From a checkpoint of a small transformer trained on Wikipedia: MLP 1280 tanh GELU, tied embeddings.
Each number is 500 + 25 x the weight over its row's rms, rounded and kept within 0 to 999. Layers, rows and columns count from 0. Numbers have three digits each. The size before them is the row's rms in percent of the matrix's.

# down: layer 6 MLP down (transposed), 1280x320, rms 0.0854, rows 954-1035, columns 160-239
# up: layer 6 MLP up, 1280x320, rms 0.163, rows 955-1035, columns 160-239
down954 103:516484523495522503492462539482525449451469467468464523463540506492499466518465542560517510489531465521464480523518485510471488479468515508469500530520506441512520466513501534492500505530549499532507466536499505467532475454492502526548487479
up955 105:477506496509498482486501500511470473501457516480530494484482506541522519500464493529514502524517550483517513506458499560467474480481505440506500531470484491513491510499480510511462535512487484525481534470477468485492459472523503486494462502
down955 108:479468477498495504469505476504487488479453473507489470518505496502475484461477510504518461555486498524525545527512535474525504513529532505521538515518519508455497483523489489538499478466527490490498483513524491500535507478479493557498482460
up956 094:514486484486492520507536504459483494511525468543474469524509532515490480502459450486483459494504559529548501496535514519500548486508561484499503473479449500473477492444485519465498483496447519461531490491470476494520526518459489519517518484
down956 094:515542473490504492544480517521495486497490445531492525520453554492494499514463481525500464473518473483495511485468509504485487496498500518505512476524489545482480461529486509517482521487475489554510507525524516459510513484524493491498495523
up957 100:531514504489537514477480457512513531509458493501490475485493501461526520460518500500501470525453524510479529473486493476496495494493512495495524505463481500504482474509476478509463537458548524542484554517497502504499475540498468517499511477
down957 096:523465528503484520523534499459475549518494548478495573471507549541535518470514498535521501499464493452497486491477539447493502532519483462503470499533551464525501522480532531543439517495484516471456520515440502499511497507484506461509525506
up958 094:487481463554468510494473491533504473493531454536533540507493497462522517474476465539445494491502471521473483507482519542456439516519506514483553496523506528497532465510474500500456514495489490503538454508487464477459512477486500498504479486
down958 097:498448487444462495537496521517515511513506494498500498490478470499491492470499510482530516472542525534491466478494499489529465497494481519487479519481521494481502500427529481469505500490445514455489562497537511507480525505483485500482472499
up959 103:495506503532500518471512521487559546513530499563494510507511472540486505491448469498488523478463506479513524483485538520495535515531508502499490517515520526520502478522507539482450508478535486489414485492498483460450464528515494508537494469
down959 099:478462515509493503515453491481509503489469509493527551509528501486450532458515517506530476438502539485523459504459486497478450517512549508522482542531541516485523459491472427500498521521496509559465494530489502511484502484478496474516534530
up960 101:478530485462478499502511487492517495484503466489455476460504547473518509450477532480470476462495529505494517524443496507526525483522475495497453494506521493494532506509474483525522508521502482511489471469504471533512536461496510480524477522
down960 102:511477531491504501520499474480479496494505568518485492486486517509469528500504543456485547489467456515541529441463442434519502548487521496470448494525493488476494495511491508494481541472513476527506556492509530485474513536504486495511540521
up961 094:495531474539533467469507468507554522539492528458475458444531495524497550512491511484535519490479493499523514463518533486472503528535499496511499458517475473555461505473543537456558518525516475484509464535509500495524534523464516537467511533
down961 093:529505496485517521466483506498510524480469519476516464506526489472510506453488521486502504508483529491528477534527471517462498457504523500511475496455474478474482497474485463502492508465525516521531512524489496492484477540436471478504491461
up962 098:517493506490494484520489495496513498477464489507502533502484472509460431487517547494512503479503520427516494555482521519488395486490492519545517499471484515529498481530506478505527522503505467502512538499440496477514458497507501487500465498
down962 092:489516465498535523486478498520531510480484474498489504551549488492446528502486443512502470516495502493491492504464469493474531522527514497509519468520453510499528532503495522520493518548489510468472516530457468526485515499538479525436496513
up963 095:499486493504497464455517545476529532471485521503488520509485482488564490519482540493504516464478525492467491460498473489531516548506485469470508468516514549491492527481525535508490446494525477442477476449490488418487499497467527506508527485
down963 097:520515524523515534475485527491523503478529524500499485501476481504465490511502545524543502470510503540454507520481498460525469478454501534500484493481495462521524523472492492515479525492539460494479443509528494530472495462494513447537562496
up964 115:470521484503517456497518495547486506476564522525502509476530507510516493458476486533494505555486509481491474543470494473510533536516490481459494484493485493493503505484483467499490512512490491502518504513446502484507497466464529495517490517
down964 126:456518504489515458490528492495450483493505519474483490492501505446491518501502472545530471524511461468478511491515499491495507517460462507442507548510462489531522481470455476473506552499475497464512484505481508467522520470525503505566519556
up965 101:494517507439453461519587493498512499496499531518475494460501478489491547554503489524510501517513478487443478499479508471496497493504528468515516461480512472471483504520488510536475487524478507528521519492557522540459490514495488491499453547
down965 096:555509496473541523482451483534515466515505486510510480513481518478493496536531454459519548494556494486524510492461488469485500463473506436487540520551510487498474468517488481484468526510485511487483528519491545549439479503482502523516529503
up966 104:521515498501474486501554524509507518494487511487495487502498506519518488487519541500519478500570477527490517507518533512524514479478519499519505486448495477504477526442507501490532521503528525532461433512487488526461478509500497499528513489
down966 099:513510524500505500518452492498503487492456481512491433470523515524508517475487492459468499474499482567472488555486478484558552496494499492494507506513485496510489457471505530523489530480476478549498514495509507481491465492494532494503517515
up967 106:504494471512501470467502520493474501487491515573507477461502472547499464502510476480479470470484541505533540493495510520502522521538518506525489511454476471508485561464471502505516529474515510524478515489512507494485546492473485505445483526
down967 098:526485523512532570515512469476482496526520504462520515529549482491486546512504483471558491507508479509516509505465523506510470509506494566497510519504464495519499536524518493479477500514549490463498493514517481488486518506478495522518495535
up968 099:519490485470524513524517483506509519468502526545465461449439479532500497485494499467486509510489514486510513521506493518497480507517439511493536528489544487474489458487464501480482495504535488493531484500479531485544517502487488528510513526
down968 104:480502522472463505526538510462551505548494526510508466473469516498518501521459525501536496484511511528458452512438510521512511497521494520537517502500486503513502496528522483476538535526482495501512532515446449530509507508501506458455527517
up969 100:505505463488523471466508507479512510497512452519553518509494518529554486477518521489524509492473481556516455503527476494501505509460507493477526486524531470491500515538504524478555468486486489453512500529469458498467518486523497523529519538
down969 103:507455499504522474508503554517476485487511532517515493462512457499447482526521528491529498445495550463521511485481532515488510533551495540478490516520496510531538490453541489522513465521515476505478501512510527493489524527489504492501494481
up970 092:473479482509487524499454489473489521513498501472511527501517522489504487584497461533528462553529516529512511538526494476519498502516508529489490482530482519492550479481455514499501541489464505468503513506527472515482507455498525489528515498
down970 092:514526520534557496487541523520535483479468477501493504470499514516476555480505531520521516477461494475478515460491479499528505474460532510480530493491473505513507550504488454525503479485511500530530476488464550500517515475513525522491497517
up971 092:485508487505482532469523533456471493500500506539509459487501474544507505536481486515505508506517485550502500454518519527496493474472553476503479477515490488466496486462483499540521538472529510500475519537493480447497520493456513496508518514
down971 100:503452515469480465534466505557486481509467504509492524481514520464480491502515511477496467517511501506525487566496506482528560478514471532535523466503530439515484525503454508484527506510462521521521447481514529519490467519506524536519502449
up972 085:509479524516530529498477582548500443501524512501496515520515495480512484517497533472547523483482496487518507503519464492519435485494517475492458513498504538554489501490519487451486539480537524498522498505503520511529505503494495520491479542
down972 108:448538500479480451534550433503489539533488504503517495498493521512511491482484465494466486492506490478508517502505532457505541504510514482497529438471488474444510482501492529498498523508496472478504489539533461490511509474502507537533477477
up973 096:534483500502429465520504486458512544507498498508462470517511528500516476482465481482499504514481509495495496500499488498508514461501544502502518481546481498460508463437500527500525508538498523525506494468458541489501481459491505492486547526
down973 094:507482505490540502527520497522489523481515470526497447472491505502525553540506501465452574523548451508523501511485482511496513495514503496498469477513542432528510503519540503473485538437508536505467471521517483509471555545524510471515482538
up974 103:457499569477513478489516529505488506500535498469466503512477492487503488548514531509460477530478484499507443529463543428469499498522471514514515511446506491551529525525529520521526494463469511455565459500498521521473480482541501526487524487
down974 095:462495510495540500508525459499494531506490552494503516478482512491521499501471529497512494545508560463563517512506508440483510499504479502505512482515476463542519491545525486466491510467507474488515527491488506481503474514480482504483461547
up975 111:487505482503448464500478483516473507503538458526500538484514522546474515483502506508511520494538505498514459479470499549501537554480481516502503517470487472499516530502513525507443541539500471479481479485502508526512485492444494490487465503
down975 101:494492502479460488534505532515521494490479489510503528517491513468476478463484476530500530501539515459516460507467484539513496546480494456472552533506515461515490480483502452493486488547474491505487523478499502501525513498510485475529512480
up976 097:479529526475502475517508464532524492516511467530509539480447444503493525509503526478536505496461480539429476501509518465494547494533465536517499506530461551511554463537492561502525443516548476505502509496555451495484478504525515505498504467
down976 101:498536504512535505495474475506491499512502541494504538474474555530510457498550511481488442505529527431513450537539527505501469442474516543501480474492517423497511479504477498467473520502479508497503494485519499484511539482496522496533466531
up977 098:485500480563474513537502463519502493526542503492449533515497474479533518484496534471535495453486447510551509539518523493472517497479508473493464483478542530498503522499490542485521496472501507489457535514498476470528468496501458494486506499
down977 098:491525492543482495500511490509503542457564514502508469492523457515467500499476480493548476539508499494538525465486487489525559517457530515493514505486491491524482477515498509515499532465496491508511527497470489533502466530526502466489507489
up978 092:464468496464500505497508472495480504498487502562498480476487496505509507462512513487492525503519501488514502521524523490481515502447478498516444523448519508557518522470508512507564499509495498446493504502526479519516507526444509504479527507
down978 097:495508492563501481497460500498495531468539476499544511538480469521492493558519522497516504520482483482503519568546473489513479504509455476466514480469513528500472521509495499491504500498532532525505515514514520497429493510497457484529515519
up979 096:515459515484480458517557495467507506505491469479510511545456498534520523473497539557488497484490485546484499517505484499509543485544458490513536445533490469494527510530471473536465490487472507488481530499458510537510527449551484498531487513
down979 107:503546455505522527534520523530530465500513498495493469502510512489472511513543494480474525508511534521539500516561528528543475478460524468480527514493491499520514475502452403454473504485488540504539517503477514488472486526498472483503481509
up980 104:513522489503480509457506459530516471481528493514559505486506501500471485477529492517489486512453517569492480514465506496510480523497498464500483459529516515472484492505428496479466470483506497477464512480464497530488544481473499531512540472
down980 112:492526553543492513483504531547531516475454517527513483484524481502455530505502523472503542500476527491511555540483474492462473567526494494472510531546531494485531463527457496480447541480510491495521508511517494517489507497509521511541500518
up981 107:516483537490492476531514490488480478513464541522517504496511510557512475492450451511487521474519510491508469511479494495492501510494533473563541505520512510510529494528492498478481499467487501494500511510509539478496485463506507523450474490
down981 103:514446508485472460495489510506500539486508485495508472538511498444478483515521511494490526528463514509493498546502523513473458459478519498505524527569538507485502482540515532477465487523510495490490491486478536515497486514467497520466504522
up982 114:477501502494484482501491505510526476500480475541496505525496527480488521484491484450479460500555468490498512513532519495496463520499495548489496496542491476484488480489470493512529498527495505452460500462459483477504525475492477499542515499
down982 127:509469516535492498489476453527531504505490513524516475509486505506499542501448464513488483480520473497495533466491548523498483485483520558483490499536486502475486451515500463515473504500488495537516514472480455489520522507494438517535506489
up983 098:561556504506464499490526517490460537491453471510512493474469497474570545502483534478491466482481543491460479488507489504490498450535508484495493526480532536495486491514497454478473533516510484464469457499498491475505548493492495490531525511
down983 096:513507525444490504500466497491459514513512489505473494470512516504521541512529498504544467476508477517541495528551478478485510469538505490498519520534523456532528505493491506519480521446486499452500525492466461498511505533480541536457539477
up984 098:517522487520490494477500511523537515443512517500487507496549527555535530469486481482529520484505466475478489550482554527490499492531502452477494551539478538497512490512491479463551493487522527473511506504488492519503479534516513506487521535
down984 096:488472476468472495476486460518479504514504525469519484548498464552527498507525521488521504509521469519498491503494480524468513536480501553500497471515515448494477474503523513532464551479459469499490490489459530509496480532539487490484496515
up985 102:498512515493484497483504511495458533482462519535476519472498534531518509469506481481510506473486488531493535495476474491512514503509534443510517474453456499515553546475484479514463530489479513449511505506477488479507489532498458484490461473
down985 103:528535502514487511485485516466510556447498531509534518493480474490452500451509467493519523514482486507508484513549481483455491491518502477479497505513508490513531501540489487525529494493504461492529510537502516481489516511481510495494459495
up986 096:562500535487508468476497500505469485526507499480546548507490496482522474490477501517563507503505495484526470491492502471469492516479519520552511538513550512486497515519484520528515517472517478448511490483479475509472482518468525535460501506
down986 095:462498495528514488496482515459516482491539495501472492509486480530508512504492505453540473498507540493470504530490488529447455465487500513527499474518493488489522500507497491435499510504502495520495473449520473482509540510502510469463499509
up987 103:488482498541491497515489548508492484510447452540519505465518418465491541538528492526491483537508518484499496498523512511499463493517537530482471443475517502496458528518505485463493518489470480495542479478507521512501457460483547526536488491
down987 107:519452530492514476537521521504490505549439487536515495501490478501522466543494527503517485537488524446473516487502521487539526490506509563477480469539529486544457473504464489495530496506501530537465469519522523515506522543482463467533490447
up988 100:482514510520482539473473493498489541472449490497455517488507479544553498486493465504492517494513458498553520515511497501517487500460519457474506493525442508517532518510509472522519506525500519488456485506483532468479486515513467478489519502
down988 093:510532504503528499487472528506529493492483490536534460501501466508493484538496546490495477511484524525489470522527493542482514507462548483501446498444490471473554438445543501488469467466525535557500518534512500520524474495557459504481477500
up989 102:544523474513510507514541491530505513487502526496492549545528472496521518524544476451549490489469509538502440503484459509510534512486486481538509400508562524513483493512495530488446495516535466473504483495510507499512493514474484506485508532
down989 103:516537501518457514524553490468539520466450484467486479503536513464491517491494550487518463533490495532490497545499453489510511532498493449514523504506500548506476533529503519515472471553485433445524480483503518519521510470445499474505535465
up990 103:466531513521491485473551494480454497502465513544486499495481483480521493491522474472528505503479533532500542491461523497512526538529464481519474468491493484547566472514458492498538512531475485456515485463464457547502485496508497521497479507
down990 101:492483472491512474502472480545490461525454535540549504487511495514498496484492473464501489485492525487477476466486505488505495504507513461479566503494480476534533508520495534503494551517529436479518467544461518476508467478516562514464508533
up991 092:467554536542489534484508528475501515475500492480526516489522465523525509519551471494522474521522518472455500540496486512482524560494489477487484466465479499511523506519515505436502482535489509489466457518456471506510428523514468462541496463
down991 094:477484478448503480467487481558472463487515513523466492467505506500494514506509499474510498494502490490491513529480497515489517494530499517522499497486502457479480539509510484585505556525484488540506495536508468502515502505483471483488494509
up992 090:484535504481513510515523498545508526463501558491501531499526486480490517490484531470485495538505505477464509446504474543541518513513461467467503512520477494523488504532480541506504462538518476483498513548467468520491474530502521505532508419
down992 094:550501532507532521496487478514502492444479500478481461514559487487452497502523472461494513489461475546467493515492469473541514511546481537506511484530490483477476475492527473497531510516500462484469519522516499517524546468499515503536511503
up993 092:448484466483503439535503509522499483513545507503504476474484453499519508515522481483481481473505512494476515518547502477492509503523502502485466502495472490494458481464506463458507445522454497525538537495533514479517475527463523449507520556
down993 093:459502520494456527502494510473469476495500513492452458537467558493515462506534537481473510508529503514509508456502533540523523505496521549493502491520509478464579505522509448487501481484468507545507512477520525488515490573516513498470488487
up994 097:560541498520513487549523504463448445514477454498495505445501473479501518523497465487523517536533504511517510526456496520484458476540497493522465466493479504462559495506503504536469566509523508509486514469531491489530479497494477528559507501
down994 097:507455515560478502492504512474516550476531518520494521522487515496511470485513517503479500498493530476503474483485514543482484466526476519505516504528491460530480496496518467525483502513514498506495483510464545459474537474519484479519507467
up995 104:488481473489540500505557516489482448486522533508458494511485515528525477503482480509530467488475538506474502529483505524481468505517491505509471505459470499524509470499490536475497479511499544488466484501508525492479507531485471542511476504
down995 099:490506524496505502529508530523500471485504517524477541530479491490497506493514477493495467524512510497507542462519509497510509544440529506463519483487490457508470564478540492507507526510478464525505551542463465517549548517549516495518500524
up996 104:533468507493497503483517521519500503566514505488464537540532482490495498505499479473529482531535559479525494522501489479486477499518511448503518489494491516459444502492491499484495517506479503496492503515474487506476459504443525516521510494
down996 101:492511493533502486500484488487454547497542492517500504510443466508475516490456494510503511508469502495453496503524506468526501452524504478454525539564530561485503500547509471557499533480481459471532473516491496534483525473564493497484489508
up997 100:500541492497521488505467497523542502526520494484454515509490508517524503496475481511492523511534457507504497523503468450452528476519485527500444493443515527487513494512484480494539539518509531518516488480524481497500453506435512501521515506
down997 096:465500525528542480519488506492491491505522492483449453489500463528487525483450542483475550510548487499517508496505484466484437459524500474492498485502504538487480524510499494498525534518509500488444519483543513474512543509521501519492521538
up998 085:466485522520514481475509489504478496484497503505487543520508513458498491533523490489500513504473520464500471479471493483475527510509477504446510531513528513501474512538501502500510501507505510516509504496495522529493467479443492518504482458
down998 087:472533512484520469535525530506491525527513496449527535471549543497494524530502440531493465503501458547515520471528517477525495527523478472495491547515498525519505526495494513489451512559515496508468472499451492535490497469505471487523503507
up999 099:499477523486515473503483482509490510484492500515470467470537508480455520482452474451517520560444509495502491501502544516527499530549527502535470509458460462510435498551478495496495483471520506477500493459487479465492524473518451503507483507
down999 105:550459529491517492471489503487530495499529507530502526504528474496455512476490488522524505515502548526458507507466517513499498493522485486473547491546500538497480507487527509525570517508444473496546532506479507529465505472503467501494504446
up1000 095:481497481516516505515479465477499502446548506509486509455530478477522519457537453516534535504459509515497492530469475448527515479510494497463529510503487481507471517500470476487520471519479502489481490491498539497547536519497476527480523529
down1000 092:459530486569492461477466514509442492496488499471510518482505522535540470520468486489519497513497501505487476501523494519498471520518542518532517453512498486501520474507539493494530537489511518489555504466514477457470493470537496460477520534
up1001 105:464520472492495533512494555511536498487518483495541534476483518502499479533515503473500473515513494435522489459525524465509531499538520527504437531506475475553518512502464457511490490445482489506519482530492477481487495453513518509493496541
down1001 110:567467505538521531513499498539547499501499513495480512484447538509479511461497507526477517515457547540483517520484491469493477482503502537543490426540490482493474529522513517463506480458529474492501470503507489494506453517496525532489489478
up1002 096:479493484496522526479503503477490501497477469545518472544521499470470498499505486484516483496488495440499511502502529514508487467544505445504515451482501461518454527498505527551489521507519517486524523510518465479477514510488471479506534501
down1002 090:488439503487484488507506508503493532532480395531486525521539503502500554494433522479537487524506501513519491519487466481501484496486468523528473497544465524477492477560502494500480504478513519468522492493524526500491485502516489502496520530
up1003 101:492506508498494484485517488478489530447446518509548476531512476503504453517462526466496502489498507503486496473496531484507512514508542516536455463449494478498515497475490505555462479468494474491473482508510483502464447469502484545502538521
down1003 106:512496527504446505511530475484516533509433507503444532509501537472505498484499494477470521484467513472516520508531477509452548511470514511514486554526533494507437481511502493530504514475477476539500512502520525522487504518486479502506475506
up1004 102:504482502510502464543529477528463485514464499526493492529501468500486522491483535497514505467496566460473538485475503498524512529491504532518537503485504481507511481511457511492497519490541476496497509491444504488455523448484468522534487473
down1004 107:523518484529490464510481494532499509512464463489475454531548538533486480490496488493479494462504501531526525502496448527512491500476468509466530510501480477468493511522537482519511485455513501492565504499557486486545482507502503497542529493
up1005 104:497477530481468500486483554444445503506485498490497480525501490517483466501496482495500501539518546496521479510522545517462530545509508526490480482491484501495514479507525425505494466511507464437540481527481493494480500537474509500469505500
down1005 097:455500485474512479512492518497495474548518481452485505496517486504508518536463516503519519478530507517517490486492505460515532504478504476491544486519539483499480463504525472517499512486511548476484489503486529484504499514477508472481516471
up1006 096:463500505497501488515501574490519494527465514488489458509489491485493497464496503515466492473523497500543487524508474450439488522542496488498459518537544486472548494519521523524551467503509512490447490524517497507532485503504474539517476469
down1006 095:533508454503491526471512518517498490544498512475519521497432524481557511566576528504510439517515517504527483475498468500492489471498533521483472505524461482477462501474485477522519521505493475444486474498522493507442511479520502467506501501
up1007 101:535511510461502518497494479507456472497518511488518524537519472500500511527478477524441508497501488476463504570498496464534525529519481501462470496476475498503545476536452539512499517486504493486509486507505457529508481550477473477523539460
down1007 094:505517528526484479511481512526530487495447526514489485503450481490469530472537519476530485473482539513478517460492491531514481515525470529550516483481519514519495509501524489505498497544514488536506521503500505472490458458479513511461490508
up1008 104:503523518526470510461565509488534472479505526482506542510446517493484537544470486455498489491490526556510473479473490513465557543526471481465499516457547470510518497490452501504507506497551492542472536476509543473445493488496476498485485448
down1008 099:476473528466511516512484544471501490516464531438489510459438480542523542509481493504554512486548517542491511486464489499517462507475495490510479483457498455515549501480471493504521471531534511481550478485492473529472500518514488446519496509
up1009 107:486537485539486504471492519497545514503533512474516483547505508489564502495514535481530476483531483494490520502517498511471522488504522447531499474471488478535523518519454500483474510506527522582488489499526501481459520451516524499505511470
down1009 101:519517433548470507455508468462494502514516604485521460503477481482499544525486524520511520485480534487464456509489530534461560478508484531521481487517484516532482503459486517528490523534527553549470521504524520503500518455547548491496527484
up1010 106:511488497506485467496518505487503488513516548513517489480482487438541506495478514503507496539556450475514524476506481482476522549467508488504488469465497485534484529497473501481471513523520511538499509500513488452536533523493528480509505545
down1010 111:539552482475488500534498489484506483522490500490487501499439528475506515479495461538480502507522461526497527570470478544506531488451485459476507519536533494494508499481514533494501448523517483473511472460508567491544501495505508503511510479
up1011 107:495495481528498465485508514493444466485489512499504496469541474509548482556474506525500513524526522479512500488513565498532503478490514537518513501478497460520488470499541491544525525498474525507524493456510503471509507519481499497491493500
down1011 108:478523482505537519504531479525519538489418471498470501514479508474514490487517521525487510490477498535497540525480465528506491477574522480459523485533491496509519544530527550452519517499521477491475531533463504497471502472522513524517480524
up1012 093:537492512506496503467430513448478456519522541507524472459516504497520439530477484515540545543511518510508496493519486488473451517503541540480532533472472490514485488505525483500522516532479481439443461469560495486509482486494492502492460499
down1012 092:511507508461523510523491461536493515499492512492481483502494504512513448516536481490527486537487521519450517517506530497488532464491506497468499510509495481497496445579476503477496492499508512491494478535491548508501479542564553467483509515
up1013 103:480500463517525470485489492469494504508500499514487481526508510453469519457484511492508518480507480530501526456496492464555542534490473506499503491466514497495539520524473494481485458491527492524534503512515478526523488446527493565529505499
down1013 097:492500482534497496512510490550481499518443509473515489487538480447492509506493546500474538513445517524493505500552520538523495517484483491499479533548464506523439497522496518494506500508476541483483516486486504540537473513454481507486497499
up1014 099:511458500546510492501512477485489483524495511487476495525510509486507455469505524468494489493553507515508480539488537495514466527527457505516509476525559463472478510479468536586515477487500544513491491543507471518457517505492504491512492502
down1014 098:473485478545505546487529463464495510487499472542524482474433481510480497555526530487507498454529529485493441488519480498532525511475471534482538493515508483463495505459499530513504519474536505499504461509499471535476552473486550447546511502
up1015 095:518516522495521457519513562503497497503496514486508493436463507474514452514468490501504472490486528442488481510520499485483549500520486530512480494503463536510509488514483467501524543528496542500511484515530509465510483501507505485490509512
down1015 094:517504494534508500504506495510478524484510515474527460505478504501490533549542485506515548498540441523551509461542521515510506546487489494504565487511458491486486512496500539516515488522505523479503539509443479506473496534476505509502478508
up1016 098:527486520515528511511476535508455492505473484483496465471514505482498474471503506477500527517491532515485456525503514467514489514523463517444508503490530525550491451504435460442525536540531461468522477542500514494522529468525500495481493519
down1016 093:482486514513485509489474466511548514547512500472494546520484508529519504511535521470488499486528546498484512538533509465521458489548498486463484540538532508502513482512496521476476502520491468487473480485494514528472480481505500494470475477
up1017 094:477496544466495512507514496503486501529517486487504489466502529484483527521506462470501466467527537494489498502541494505458534527499506478492519503484484459543472494504469466508477472517520477477495459464515527516533486529530541486508524484
down1017 091:512501489465486508532550503468538521515557488500515494508512479495524508484525469480501525513459511493491475474512478554502528491476464457527517494497511523456441500544491501455522519509464498506508466519507524508508528486486497455502520519
up1018 100:504507564517524515507544521468487488533484523481488471455510492535522509488505507453475496506482521520525505506453502524445500495461505509518495507466505535507482544543508501517490516486537478478480437506494498533520535482501506547509463496
down1018 094:493472473487512497462525512508486443491492506476517486472510515477480520522476500535574500485531483464525485500496487527516499461552532499465536485505508572497518494450515541501513510496467523519492560522580489531534462527486508459487503475
up1019 104:493527470492526470494552471513469517461510529498477476492527528484477541505526493463536530505551527573480539507492498489520477503506466506546474497536533538527509528493495501457511505521528514452529528525485513521511483524491503507498515487
down1019 098:494467509491456509464525492535577510509515508477513488472464509542572483427501542484489504538460523539523481500501506511473502489499482524488491493488484492491487499516485515475501491486535453521492534476494484512541451522531519524486490526
up1020 101:513507542490489442477507492506519502470484478508496473500498445535479473494473478540516512450518489540510510515512519534494525503492497505506472459505498509492496515494536536480488482531478480450464505485545488524473526510533505498531476493
down1020 099:505468509485506524467495484528531547476501526530487538531540503517552478513470507508516496499506525503521472514487513469454475502490490499506474548512507503490521488488512503491463494496544527484486489513522518543518498481516520497549487531
up1021 099:538513516480508456537508532521511484508532538512508523512468479486527514500503552529509545511492516507514523519529527507497459501481513504571495490463452523489488508513494453492493523505476497509539546476486547478488473500453527513501486536
down1021 103:520471484478492480494486498531469488521521491529456439516534499508473488484500493476525491510511513478486457539518506503470504557499482475522478506537513495539543493512496508529481546535565500498499477501521491459510508485524527498507475509
up1022 100:555548483524459461507523498490544552558502531478474527468518526453481532496475498551513488480443544490498517495445483512498554543517524466529464508503515520489467537448500540485482495532485482534513503479528512509500469503501500524526483515
down1022 098:504459507490511513540476530477468508512450541524466474522501506462493518513494549475443464548484494522501510527533515486518540523504537553510531501555516515492500508557475471527540454501537513465508492489491494527486506562488443504486504501
up1023 095:518464561516521485507484515525448478511532507505519512493519473524486467500513504521486473534492468466494477497483508457537524500477516445490504479496521514462490528501497510515493495524507496527442470503550465506472483472506510449516541507
down1023 102:505486504481505529490491496497498435508584519496505486526525467513481502487475472525457541520449471491526498477457516517525502463516439526560511488518535457523486484504530492486483512478493495462460508472492454472503498537505503504520510485
up1024 090:484499487468508453484509490514486499488516491495500492462477501526493524512509516474525516501528480513468524473538511497486498565498523523498502499495498503482508492495524524479475475475487467458466536543482475475472503474512563518564459526
down1024 088:493487494539509520542537505505499505490522486495466498540495511477550478466511522511491508497493494501515512523487496473506512466508495497488490499445474486515500513539462472517479468499508548530521481498498456501547520521464482515544508464
up1025 107:516477508480541526473480509441483497503511520509536507495491514535440484545512469512527475466466456447550475473478461485471514470467512454516482486491480504511517517486468467505491521493491487508475494532493501502478496522477508514492505470
down1025 101:494530517516495508499559456501537534469530490547491530461537498525512522480498485513506537488474476493475523464511528497478522484529463478511495506552533521560514476515508530455528466514516487505481514515474515515516483487507508574502562495
up1026 103:516511498484502489473446509538489508455542453470496533510510502520493511533503484510464477471498525473508492506482486472536502500521507500480498468455498479489479515565513497534462492453528507535474537492504504449466506501468489514547473541
down1026 102:521454495482499496505473523507486502491496592503526506501486558508494542544492479525499445523512495526490480487510520499451460492513486514505532510473458499527492509549534477527509523507506476537489474500516492467500494528529510458479512512
up1027 092:514517500496504476489497529498489501501518502496545519498499477502503483514488476475462502492508474499462475516560494516433488475500528477432516549482494497510479513499477485581491502491539508471493569517525479501485492501488504480469528507
down1027 099:466475532530484527526513486460482497538489498506470458500496512522490531516495506502488510514497541488514495497463524472542471486526471482526502474506508487495510490515565517445476535489489529506525451503464530464532476495507512458508486509
up1028 098:520491516463474421511516484501504545515513528509518559512522529531517501474511490475479501486529477506507511507515456476496502440508501505555447526475504519539475505487478513484536512528539507526494482501504511491479500487531526517496545516
down1028 091:521478508513472516486496471485427518490494476508474473497543549492493504477488462518477494570492446518515547528450496516553519493486487508487436490507504495502516485465487445497537459485462504498510505499482524453503464515499472481505484523
up1029 098:531545468501457490500510507479537540462522520484486507513512488478495470503542473508497468513498530489500504510491501490497522517514507496517469546460478475501512510483496531487485456466465504516493507490530513464494479466488501513511505533
down1029 093:499519508504522471477529511473521507471483507453486504491512519530515454513461510485446487516534487490497458548527483460503494443514499482507516525519529510550477493497494487451497461503519512483541468521486498506498512518563506536506477533
up1030 088:495536480497514492492495506546506517503482487528550472487472505454541509495482499521517504484506504488487428479543467485477477492437454471515486523522500505523487497488445518497530489531492500522496496523547496549466509492506518479497501496
down1030 093:517485484524482535511470514488468486528497509522500518513520508535494477513510511491516510544504464503510509515484505523470508482547509541494534488533487497499517531488530541477451496472516487504447557490443503455496489486517506484452491514
up1031 101:486520494579518480488510483489499456503510474484490506477490496508459514464486540522485492512490451482506466485537542480459539545508506514496505463492491494521497476472511503458500476485488538500511542505528501485513536491467477459496528524
down1031 098:493453493502531489478476518532467467465491510539492497501528453481496471503505491507511489454449483502494515543481527521502527496500501492476506456483475494488499515526490482535472502510475520529508491522548513548493522480526498461505476502
up1032 107:480473483492498517532475489476516540490522506497455450512471491512493506519457519522491540499548516541491468547514483496484549549502501504468453532476499472539476471485493498485481519517463497500514528504487504482501491516486488532489478544
down1032 108:491493533502503530517481500533513518478524529481500524527526480473579484501454501447491511445534486456493497525476482507492454487480480542466521465500519518532539487517480494504491485529525504530523449501503537491529516490517534528506515500
up1033 099:462504503513532480503527495481498518531465456448534526513478522494494500464514524530533523461542533576510502504482509499533469475523423464486533481516544519482489512488484538506509559473494481498531488501485488471536468493504542459523529538
down1033 088:491515450498517515510526494490463481453504553559517497535461496475469523510457477472508486493452480498490487496507488485496542559472517531511469514524486506518499472451521527529508509511480485511527538502443525540515532494496451502469505506
up1034 106:455478476473492513479523496514521531513477511516495505522504511499536470463471504498504492462448503487479529514530516492509501500502516480495492487519479491512477499491479514503463547563451504483437468499528466431498527504486504551490552522
down1034 101:478524483479520520538503546477447509502513523536528461499472518523431504507512474516539527500506536505502546502548509519517497502520513488523459547528511475485520490446571472477488482509462492491499497495503501458494497511492484452461499503
up1035 101:532495498495517473477510507507523514496484478487553523486513479510519492483480533533496496541498504457467493483518491529466501489501509510482497528493507499467503469504466539505480489486476466481544533461485548472477513476459529525519512484
down1035 112:506478546462498464454543532549512534554487510511524506489543506521512514523504512532520534538436504483460493518528504544498442482501502504512502498508530480468459504464485504498488533497488505495507521454479484466530501485513488544507460495